Part of a small language model's weights.
Size: 10 layers, width 128, 4 heads of 32, MLP 640 GELU, vocabulary 8192, 4.41M parameters.
Architecture: LayerNorm before each block, rotary positions.
Training: a variant of Muon for these matrices, 82M tokens, 10041 steps.
Each number is 500 + 50 x the weight over its row's rms, rounded and kept within 0 to 999. Layers, rows and columns count from 0. Numbers have three digits each. The size before them is the row's rms in percent of the matrix's.

# layer 3 MLP down, 128x640, rms 0.0486, rows 22-127, columns 320-383
103:487419560490477474575574518394600456528562458510538544451633443549460559501410444519485558570560487476450542447440518446563623497503480495460446551563563480476508517472496505416599524516523528
091:530519528523607452509456537606496592554460498472509521564566443519471454523443450551571530489446465565471589512593574570460552544459472528461424589546475574575472663506517456539503468473569463
099:482486536521386499473568445526535509499452521519459517612426521516493428423499522512485406451557527536493586507427602554516501506469457525490523516477592562509459506463533413601449490519500508
099:505429597516495513504472512438476428542486536448497488440519453426480548510593465494597459478575519502505482586471545506501484446492567534551484563525508410600544573481445533460489455499433526
096:487477490452354515501485540511511425503424569459544485453504649518473481415513515490527550489392509441526482565446520564486419479438513478468494517440536404434510486481576490503454548550491460
100:353588588552541475447537479506537521515607479514494415440487396484446458567491484440509529447399392539500426555408503464430546508423508545498480549589485369536546484381442501501462503510422492
099:555494497560505521636495363496448506561519487483554494421495592426488537540492512471512414528518508457425451508531568529539506425506478593565458596454478534566477501472543490474523501438453548
100:534544533537463478463496491486449390516421430517561477534530487466510491496468417603497483548439475446542436578461500554410376495451428491510500497508452502566502486523446405407539584481477568
097:515463494489502443543568530519552544555534492484523514540537502543573563497492477480564529493556473433488456456524580505427538431399579488505509516438578531538555485499528543577506471389479525
096:518478517522507509485450484495443470475485470493456451504486474504484544450513530504479535523475520432510486574475485497477484542592502531591503555486591462474444510493484496513580520563438546
141:577476465480491487525494433493626528483515533432541477542527470546633454547463503537438499404588615661457603630524513480488420452529511584478492457510527488525462398563453581477541502519538517
096:574450524437461532529399503566418532496487478561472480461486451449568482482612506570446472488471515410543472476488536407595539496541482496450481504391510536409540419572582561558534516491477429
100:424520526473522506485438516550430482481539502460462453549454460457534502482472452422525528513519451513488438419473552443566594470535575456533564462572530494508589555397522454576484603546452529
095:423457493516487536406488508391466512532570506509508563481489525503542433464490468477473540570551488579508487431519543485414514575512496532514603502504465338467604406517596527507485556525601529
102:378532477524425512492578458481539509499492443487513573507499437430513538526457536532449519481517510503587510479443516499514508505521546468482548491543505529587511512391514437483415577507510540
091:468543561478546580452497479478523603449505465496440482486500495488493477500453566543514534478545485493562416589570576362521549565514510455454432461468464520447512521498524527465482498582520442
101:614478499474508453549530591503494430557507509571458581485486481547499506406483544487579453502508448436638553443493498571511547595469540472476449462450588524483454480536421561537489497511521499
100:488518543420383579515484540452555452518400421457499476478488453520465545469525461475564448411431512539501495494565505498421471465480450417449428541476432528544541491559466532462481459516459537
106:504524436519616437450445519529499455498493507472475539517530534541546507469614413473621528550516524501508487565628456535556428536582560469542585503433420598391534506590510492537528444510434514
099:533390489507500463429484564548503520476511517536572472577500478554456522454449467478518566498471572566501514397544509516636454508425497490392441580488464536500460563481481468496430486437485548
098:528508468464505531460446516499423465640512525533483572495545499582526511449533581483527445524570500500511511516514445508493447586476484584419490560400486549472468603500500529413439494519546422
098:495548420485497452498522587445394487531554533512522547525549557648509551580472492509507567489442494506459564508503468544484581484521494606489435391419480481511537482472565569410446524545525417
101:601479491490557532479611535559557568554441441534493515480508541602562563528431554507575557536607540509453539601542527542413377434443474567499558549528562439516530586502538511602485452500489477
103:471456442500475557528522544455501443537480470489485389475503547551431443545478510445450494441500515477525513526469425541504539549461551498571525555407526598491551489577530548496576514470414526
100:537594450451489465484498520528473492468528521491426511497456561481552507444442359552456433450552493488516470506552461484470550544610576469484442511505498517490497544464477566473538476633432467
105:527545563483513502515518509474602594452491516431492511529471508494564491515509392480512514418494468573462487405457521518534534492484512446492575466560500553427433525521542574550460536483441524
094:529509528515451505437511530495561587448492523487555564418476535542437472500432513461437561535639467460472526554469584553473489488490475538503564522615510570467471483541501570592445425496477507
091:485545538479526506518485458499535457498460339499495495502516592469488506579483601514471456553442467431431460467417519543587465458457450552407464460576542505485384540574570442543469529520501508
096:503473447519509470457506479519413531419403546503487443475555421570481478492654443567450597561459468550470433552469576494559496439461579517439453431507591510515441369472509526537485570601504458
100:513509577543554496536612535493578540481452419523531481517502429456377537585413502554482540521492538525517499486479384482587430535479488508609430499531569497451508497500447463497573575520513538
098:473559575551474390520501423418518507470583465489429459468414420446458454486473579401469527526414535451461521444490520530416465452471385475521447571507542531562573436446460431520514522447483457
104:533504486512465504415569491513493485593482497459514625427490561587589590522456375508532455557497432503515470601462580594476604574482476568479477512622461519496420566581478538513530508533519585
098:442573511456547439597527445439492642484553471525521427543426413502557527522522500525507599527512550479458395520512529576433525517463520616543625505486492494465486463545502452501509444550545470
099:562482453522567501528440497483468493482455543486426513523462500531555522459447442527521593481428510510486531517581470454572460582539521592505574537540486419568451504497512538402537519527541397
106:532456462574424607452542463506575394434471526499629531524415455501529452512529451526433478510504544495486608489564482580426485521536504427588400617465510487540492522521541541512571526526490472
093:574536541442412485541445481571556496499576436520492411482414474467492476460464517430479534422471425482516501473494490531493553422507511493389574480506350514512535371504508553697491484480467577
105:587536472510535492470494550422474570497523475543484533533490542544491406441467536481489496471462556526518508467555460484563527503475571525510502432469502508485517429477473532395476416436472501
095:591534583549496427439550577504522487471445528550488544462515495584461523555512597558590474479524540519479485525515529500465476623453536500527426508400462484448512563467510460491575597397600458
096:503406506498561535539444432491467536528491484541453427478553488468452390494535525488544419471522506609485469504497448477452417465437477505522505433502420490489471442550540471465565468470524592
096:509502529488449602475500516609574437508491400488446501545512446545511462490494447527567448459541524497507548444471526495497402485597430398521416523540615457515536440504428585402576451505576574
098:602522477447400491520551580510538473604509572483532568479454503582456513451507548530474512425536551409453488511462465483501516493557509565504464425558478425471571432543505525504540477522469476
099:484580590491538530489496557555382517368490569474553591511446473483494532459511540482481578467483521474551469494494514487589505542453608439554486475503530537452372547476522543435522494448553482
099:539472569472465449547532514521466434437596521522415566467471433433472587501467461508415483554439530431457470534505484552553523514581481534500474492516452543582564561452530560523512433531502472
098:456489469479487608497552446513542426537530493542537452565501545530405488487491410512434521502504508508512532509479545525463523484531484552555525489559595413444545449528447432603522460501384430
098:559548510412507475413498529498577405531505536508425538529512488543536490489487463472455486412554509482534499462479585451555470505543556488492457443500525443489516471465530532489493525477424517
091:487413523463541461574433594453524498464524579548546477561489540532444542551556600426528474519550472507555450491551536517499514496457478566459532560440497486672559484529483565454523470464481370
093:439558508464406448503505478547551468484358500516491479462461455434444521467530464526512624538538481547508473505536521477440547504466523466415441562481538599522585363550441461499512577538452530
102:471560448471504474476515546464444575490481519512564527508442491489541422579537546442420533477378471549427559449477527512483480540565467530491469507586500465432466509479502404590542398531419495
114:437484543502474468503419541519468414561547461521559516503500488580539444510550506450593404535387466488530511529505494486474625516464523500510474487502452497465424465537577476544521458559490521
102:488594446465579504529489486567499490558567529430533515635501463465534603429479533588537580525541476501468489472572488584530469424565501536432515477404371505493497561510439504429442483421543512
103:505407554536487597528546503412536608426538537455470595493533523521476637476566597396528456575416495564478439429467506572466450442486575376420508453475562534401425555450479562479488452435552390
100:438451515498502536516562465473503463568458427571492543434438532499523460416529467500505548521466434508470543601440545441492479540511465528578444637535522405393520497539490460536483461460485497
104:528529554431487476578512538559447520564442541464521527564552456482579549539544585484483465483478489466588541545512435478534483496512545562472487430426498471561518468416516507499503504436438483
102:552512492494516387489462552537490558520488490557558436535480521462582507526478475569490498517485491490511507563547468427454479533523480529381557495504529402416525509520594473639511520487481433
101:510516531581570501447467467527505485493466415522493367479493536523599538485455471515499583481577549590491526491392415498490492558557466522486584537447453527558458629542519540507469512435452477
104:485476433553474438540444546529436541453510585505512526467552505432435563532518546461608370475474431481502546437435453468480520516483454452478583536516512438471516531453406508524506551464450395
099:473452550576468470509534533535437570519489450515489508479509486493478462628578508484631524538578524476511518502495372424530466511543466468548480515527465577567469529469539607477480517462534470
105:441498523499558419480518501520493460479500464526527413523469488472468450412479524563523467588503444476465481408465467493503597578536479489499457546501549533605469479461453454546459421482443480
102:523490530521421489462612460561527512499480458569514519479517475449489425537538479573501480543511442596426527560508519502529492508542428506488466501553549514500519501548502400506494517463504483
095:426564496516519572545495449471518475575547498484524527444454568490536547614486562457592501524493531387599510448424512460511560447515557528485493604467475438574555487475554475468494509490454555
102:583602484469457498536513424416433546520525435472507442455542436467458478553550499443517501517444593461527466441454449448407472453411498485486569560476486539594441543500420584539482560440435574
098:536491510558547543483432483521502432617488607501488520545534514492486448514601565514452495497520528462548520516458468529498525499478546593593496520402501399541479490534517582549508520549510484
112:536476492480519547417533512560512452564500475444539422470558581539529498452472541486478481490562550493435538522492510486591454490525435553583492496487472441447511466486540554528501473527512606
108:496469404399478553581473483514536508505530543538558476425404403500557541521445479471490500461463522518528432469464486451472544514556571514498431502474513527479470589576531499509528528501573531
096:554534458551498539403608425541483412556476580514494559519487445422475532564633487473465492591557460571439577442456485458508584512536477465403549427449519514450458489514470463456498475459438550
098:484437508482498481494494497533465512534451370484393383558478574515447496514400458488518465511419399500417527416533579550596550479441447470445531451494546524487416546529484474427498554540522529
098:503493489404546520477543474453447555600477495510485625540457391525572503496477496585526539509486485500436465416531485476454495582507507498571535429449538507497527554589464462477408452550496632
098:493503482444407522448452444513541547554425520490488404503555479477517521496471446516543459437565454474462489564574490501551536489491533492520489483396433507507426518462423539501528503416472550
098:511483497471376458591432415430503553612446599499410422540544572555473527452594547577504450637499539552425487429509489464580405481549529529493512512518507487492477490516456525496607572532523576
099:531383427450542529500402441452429464501496533424501490576475554486434506533584456431458527382597520420552480456506478482409534534536471380473579528613464454511465487463518528449428503555419473
097:491580451428611467484433492475470563508553503542406427537539551555507404483505434506443513562467559518526567492490452448538470492551497489503543472506578486490534454559503482476454528536528571
102:465459538547541399505521453597473568491546424533430532487579571528545464554503561557551499586433428498574446449453521471504556475472524565540590571518451457463450460546577444573422435502539486
096:602544486498517587525407602548542539472431557505422523561527575517510540592491536510455435454475507539547444567509497398479405500450469474496436399493473531462634551571537461607477448523632529
097:480602529497609463554479441467495522531426500481495548537363530534486462472562527463498455403443425442532527485462480549512505473541526499485437515505449639457459566497522502459523503467521481
103:482473439527461413517493595519471431513580483441534459547539450460520556545464533490437457526481436448556457555561489514490452372442572464472573404481440477530540501464464473457476499476468558
094:435488469487527503426482512445534456383533506444517543400477431494426541405545440475470541509523461494491467555521621543505475434522422491440492441438513345494457491446474430470491513523395534
102:516531584447454527452410389471541447552520472513451520562512452457516480455462461493433444550520582456392466370604534477465526396471480474638410556530504437508409496512489581424564474515622446
102:451492547505459536489599418506442465463459549500456521489485529466483471452494481411352436472416576520491475544442538557593410459496588509579520485566535485453526418490564481450482515443468541
109:469460478478432502487447535527430400431421533490510588390516561489413554470440509513556507495504453532476531519496456520491488559549455421576437572547555488460505462501498446486503566543479496
098:407511561485441540533486397558524507559467444491478546552450489605517531419493509579536541597462490506636456509393393488518525462487479460490572506478478555417507416458519357393489565516485395
101:479527455521506514485488547456430488424544543563529524422544450474508524523509451457571515410542410520531530438470498475415534415498494421525470457538498486438427506522505408477525524447495573
101:521428476499505493513541505547510519450478445525535574426455488550437512556594473502428480548530519588465537518444438443451534437459513495521528443423571563473508468434578494513454414458505485
092:470574503572558528433579482514433494501448442461438569469516521496525489468509442464529523557545458521529489601482603397464547555529368545486537471484562491429593497558505568444516490438519588
099:518472473527509479530443465506442450476523515459541506494514456592602544521445556600528481467507503501492490600566475571547549561539562452421448582499406440531564579456509462425492461593440458
102:570482549450462471522531432503495537560487549580545537454490451417488449479506507509521483572511532414498523522522462481449541564513500392489482476422502533545552644471419471456542520475456499
102:474476495505438466513546548565570436430434456461472443526568494468469445484573465569499539492489501513497454490530495512501516492472405526522426535497503457479460550477463532467530479488541468
095:448499474437560498486456509575513468553520461490457564518450482505510445456555383551415482506456582452461504526441596497514566447573502544439547441449490449491504531579528585498471447579504474
098:393517484568592524525452445510567483524462457497498385541475576467508434478558426499501494479437413431489569400574489394551503513443482478408508404532432526500526479445580366465550522527562455
105:483579418454468538515673501458464543514462440548465478422535524509488515489429446446531475495443586582488481513472561467472434503518551465362588457494461534501496514562569445514612461519531600
097:478469525525502468497463607513367510521556505423501454552446525491520539567474523548519536463511603523485526535568558473458522561514557517610620474538458472405422464451457476556542460473506523
101:421503389477495561566536606447564528532495514582487506590503427485611464484528503458590532445479490443502548519542419528557606500453555601502482493421523392504471546552598501551467585546487521
101:456563503507444376551432496428517474446487473522516538573505618558506411454483534495442557446496488586435438448609458487525517553424522469407522452562470506507498454498514530640422492500453492
102:447566477496519454586485571454438488392508429539445489440501552553447606493468567529544471573483497549478506432498479546468410447455460477510520518536388587571508479423473574502491484518553499
100:476521450458553470518505478587544569471531537475539506432399560548436387538564483497472495526526619533431525511535411462441454492518540529562509615463512494538400472502527499494470474501609581
093:539497462424517515521445436515500548425554483483572440411510466528516537598454474407467497525549575517436518452513500518567472518504454480534638515502479415519475517597524562513422534457557438
099:530513563511495551536450471428466510423529579492498437451567449398454492498555534448490524419601478488418479558420522451510566451466465463514557533594538517487504505522512473501487494481497522
096:412449504530517512467472477429488540494485469488502447527598610543464469425533506487601528522532424572504546502567534495514512574549495484488545440545538635506518443564569534447525539502468465
089:455493519531416557434512500550466544463500499534469502416539454394523449390477527579457435437523487480543530469582516488492563583518403446513484471507501470527472521568461407448486479532595536
096:462519487587541508537464465558514521488548535534515523564556396465451555484613511616515461520502516482444532504528456477504498534484430479570388518483557491448569526518453434494554529477501468
100:489519360513513618581408471539453493461509527558541412475491571480417578547562560466433534501501505438438478528645464559463468471417524505548500465487510552523492502487503445523471411490558462
117:509462448508513438558496563501431507462515541474461520456420581432529515518557519467479454557438519484521415475448515519509520435487431495496576385544473514543503478370460536481460464569561474
096:553511524447489496478453562458491445537529403451374501546522463503445472583505339515540414573464606536493399535502532502493499572539525464441519536565387531553527367505489423429405484560448571
097:591458451514499471581447482450468576417493510514509475483472378537528525462450641522542454463422460536528509490528413474485485470513515553502492347547466522424492439444487543540498526448502498
101:571464457483509592533439395535490421518488577491510442496497518523464454436444592529436514459489368488527538571482596558553520560573479504511490527513518508520516596568407493509453530533510494
093:507511485531584393505409497590585461598503398505443490547481538503473490547468469508532488471397497537475487441427546565543589388534468541501490457464503544524570427620548487460515544497523505
096:546539550508493509467484422596559512568523572439542408440484496482546494472433518503489532477437496549452476546450615495519435478510511477512473598498432501534592553594533498579479562510478501